Each number is 200 + 20 x the weight over its row's rms, rounded and kept within 0 to 999. Layers, rows and columns count from 0. The size before them is the row's rms in percent of the matrix's.

# up: layer 2 MLP up, 1536x384, rms 0.123, rows 1069-1074, columns 0-127
# down: layer 2 MLP down (transposed), 1536x384, rms 0.102, rows 1069-1073, columns 0-127
up1069,097,155,159,203,185,181,181,196,199,177,185,220,171,173,168,194,215,206,226,195,207,203,173,208,181,237,203,211,167,184,199,210,172,182,211,172,185,226,189,229,180,156,188,162,157,206,215,182,158,177,202,180,190,207,214,200,191,224,165,171,215,224,194,211,212,204,199,213,213,218,195,208,221,186,197,190,192,202,159,176,204,185,138,222,233,199,215,211,198,176,153,195,152,208,182,216,187,205,188,197,209,181,196,202,231,203,178,227,201,235,183,166,227,240,199,176,197,234,158,159,188,173,220,214,214,184,224,207,187
down1069,101,190,205,191,182,182,192,201,192,219,223,188,167,192,227,198,195,203,230,213,197,192,175,249,193,231,161,209,238,172,156,228,197,203,195,204,207,203,221,203,188,185,192,200,212,216,172,199,174,182,204,218,184,188,194,210,162,202,246,205,182,214,186,182,199,216,219,186,185,214,202,184,205,227,193,231,193,183,203,181,172,180,216,221,205,227,183,175,184,192,171,219,177,191,222,201,169,231,240,210,192,236,196,226,189,208,194,220,180,203,209,191,176,232,215,232,207,188,210,217,183,174,213,227,182,210,194,178,181
up1070,094,180,188,221,165,194,192,187,192,197,207,150,209,159,199,189,171,205,189,211,194,239,188,227,221,191,204,193,191,207,181,207,223,216,189,186,196,181,233,191,179,228,171,206,226,222,198,201,215,181,212,212,199,222,190,214,162,186,205,178,210,233,252,226,203,234,223,162,176,157,211,248,174,210,224,160,184,208,170,175,200,207,217,159,196,222,236,242,212,233,185,187,203,194,214,203,233,196,203,196,207,187,204,198,218,173,198,188,211,189,226,209,197,222,206,192,193,141,234,210,201,211,203,195,215,199,197,177,198
down1070,098,177,198,213,203,192,223,225,233,216,221,246,196,191,202,215,206,149,192,232,201,179,208,186,156,225,194,197,234,220,196,188,215,183,188,208,156,189,180,226,186,209,204,219,216,161,189,189,187,207,219,206,198,184,180,193,188,207,168,227,183,232,202,204,199,210,209,167,200,156,196,174,186,209,199,191,193,225,177,182,182,182,162,225,189,188,216,210,213,212,191,205,219,204,180,237,195,210,183,218,210,218,216,177,180,214,192,214,194,209,184,163,211,162,165,181,210,232,213,193,209,193,174,169,214,211,200,208,197
up1071,107,174,240,222,208,162,176,169,201,214,231,202,168,228,201,212,190,228,180,204,225,185,221,185,191,210,196,208,218,206,192,207,191,206,206,198,184,213,183,203,228,227,209,200,158,179,195,157,246,198,210,231,226,212,193,163,164,236,178,210,210,157,224,225,205,205,189,216,210,190,197,221,198,220,227,221,182,216,230,189,217,191,171,224,186,187,204,234,167,218,195,193,191,204,222,206,235,208,161,228,176,193,185,211,190,182,211,230,210,201,194,175,192,201,190,200,206,231,185,203,180,183,194,183,207,235,239,183,187
down1071,104,183,184,178,176,177,197,192,207,223,189,260,220,180,182,153,206,200,193,218,220,222,204,185,219,220,231,199,200,215,238,202,209,206,192,186,201,200,224,193,177,165,191,193,259,196,209,230,175,187,243,205,190,160,202,203,215,187,185,202,195,216,177,187,221,216,201,203,179,198,193,184,217,198,199,242,221,169,217,189,161,197,178,188,196,226,184,183,225,230,187,201,207,229,165,228,214,210,190,218,170,200,193,204,176,177,196,167,213,207,188,188,240,180,174,191,203,173,199,187,188,188,206,184,209,188,218,208,199
up1072,099,193,212,197,227,225,182,160,238,204,201,180,197,194,191,212,173,189,196,149,221,213,195,175,234,190,236,165,214,198,171,220,207,166,195,193,239,203,221,228,191,218,204,201,176,192,214,213,213,178,209,186,222,176,194,213,212,187,162,227,200,209,186,222,181,172,186,219,180,201,183,234,191,189,215,208,207,236,188,168,207,226,204,212,168,196,220,204,207,200,187,172,200,169,190,209,187,192,226,216,185,216,216,219,182,209,175,200,187,201,171,190,200,212,219,160,167,174,150,218,201,190,214,221,198,168,196,160,181
down1072,102,195,225,179,193,185,178,178,168,211,217,204,187,201,183,194,201,198,205,233,202,150,217,230,177,220,207,238,213,203,203,210,202,214,213,194,190,213,197,176,202,174,221,192,228,201,223,208,185,232,152,201,208,213,178,161,205,193,208,199,206,205,194,193,217,211,195,199,183,175,217,179,195,202,206,176,241,183,212,212,221,151,182,163,193,189,166,212,218,184,205,194,199,223,186,190,193,179,192,188,203,186,186,200,196,215,211,198,207,220,202,227,214,200,181,262,190,226,205,187,242,178,170,204,168,227,151,200,207
up1073,104,197,192,207,199,169,151,187,189,215,185,180,199,199,216,177,208,217,194,207,211,180,189,209,202,195,177,170,197,205,207,214,183,189,189,214,217,155,225,166,183,197,217,181,214,188,180,191,174,159,180,225,204,207,208,192,201,200,229,208,203,200,181,205,206,203,202,202,217,196,190,208,219,201,206,186,198,204,207,212,159,198,223,208,179,183,234,193,190,232,216,175,203,201,182,226,197,200,169,195,189,231,251,196,222,225,208,193,220,225,215,170,192,177,225,201,170,181,185,181,188,206,226,222,188,198,218,186,214
down1073,107,216,217,191,167,189,173,182,180,220,196,193,187,158,193,232,183,170,190,218,206,231,217,191,213,203,212,218,182,220,221,238,210,167,198,193,208,183,193,210,188,193,184,199,211,200,179,237,192,181,182,183,205,178,207,186,191,176,221,179,231,225,200,231,207,232,227,174,208,173,193,149,182,203,231,180,204,217,219,217,210,224,215,203,198,208,196,200,170,210,198,197,221,236,180,217,172,129,200,205,227,165,194,192,190,164,206,210,184,190,181,182,199,188,167,184,181,206,220,220,199,161,188,180,236,242,185,180,191
up1074,099,200,228,248,167,148,219,206,166,157,224,203,186,240,221,202,181,205,173,178,223,170,190,172,209,173,229,218,181,226,207,210,188,187,210,203,189,189,201,205,185,173,223,203,185,193,188,232,193,188,208,215,210,204,176,171,208,199,165,191,183,213,179,204,224,211,187,200,190,196,214,225,188,216,196,199,220,230,177,214,172,190,213,212,210,200,205,173,201,200,185,226,187,193,171,201,197,207,192,176,226,212,208,182,198,205,234,190,244,167,212,203,206,191,239,220,209,205,220,218,198,181,175,175,225,213,191,177,190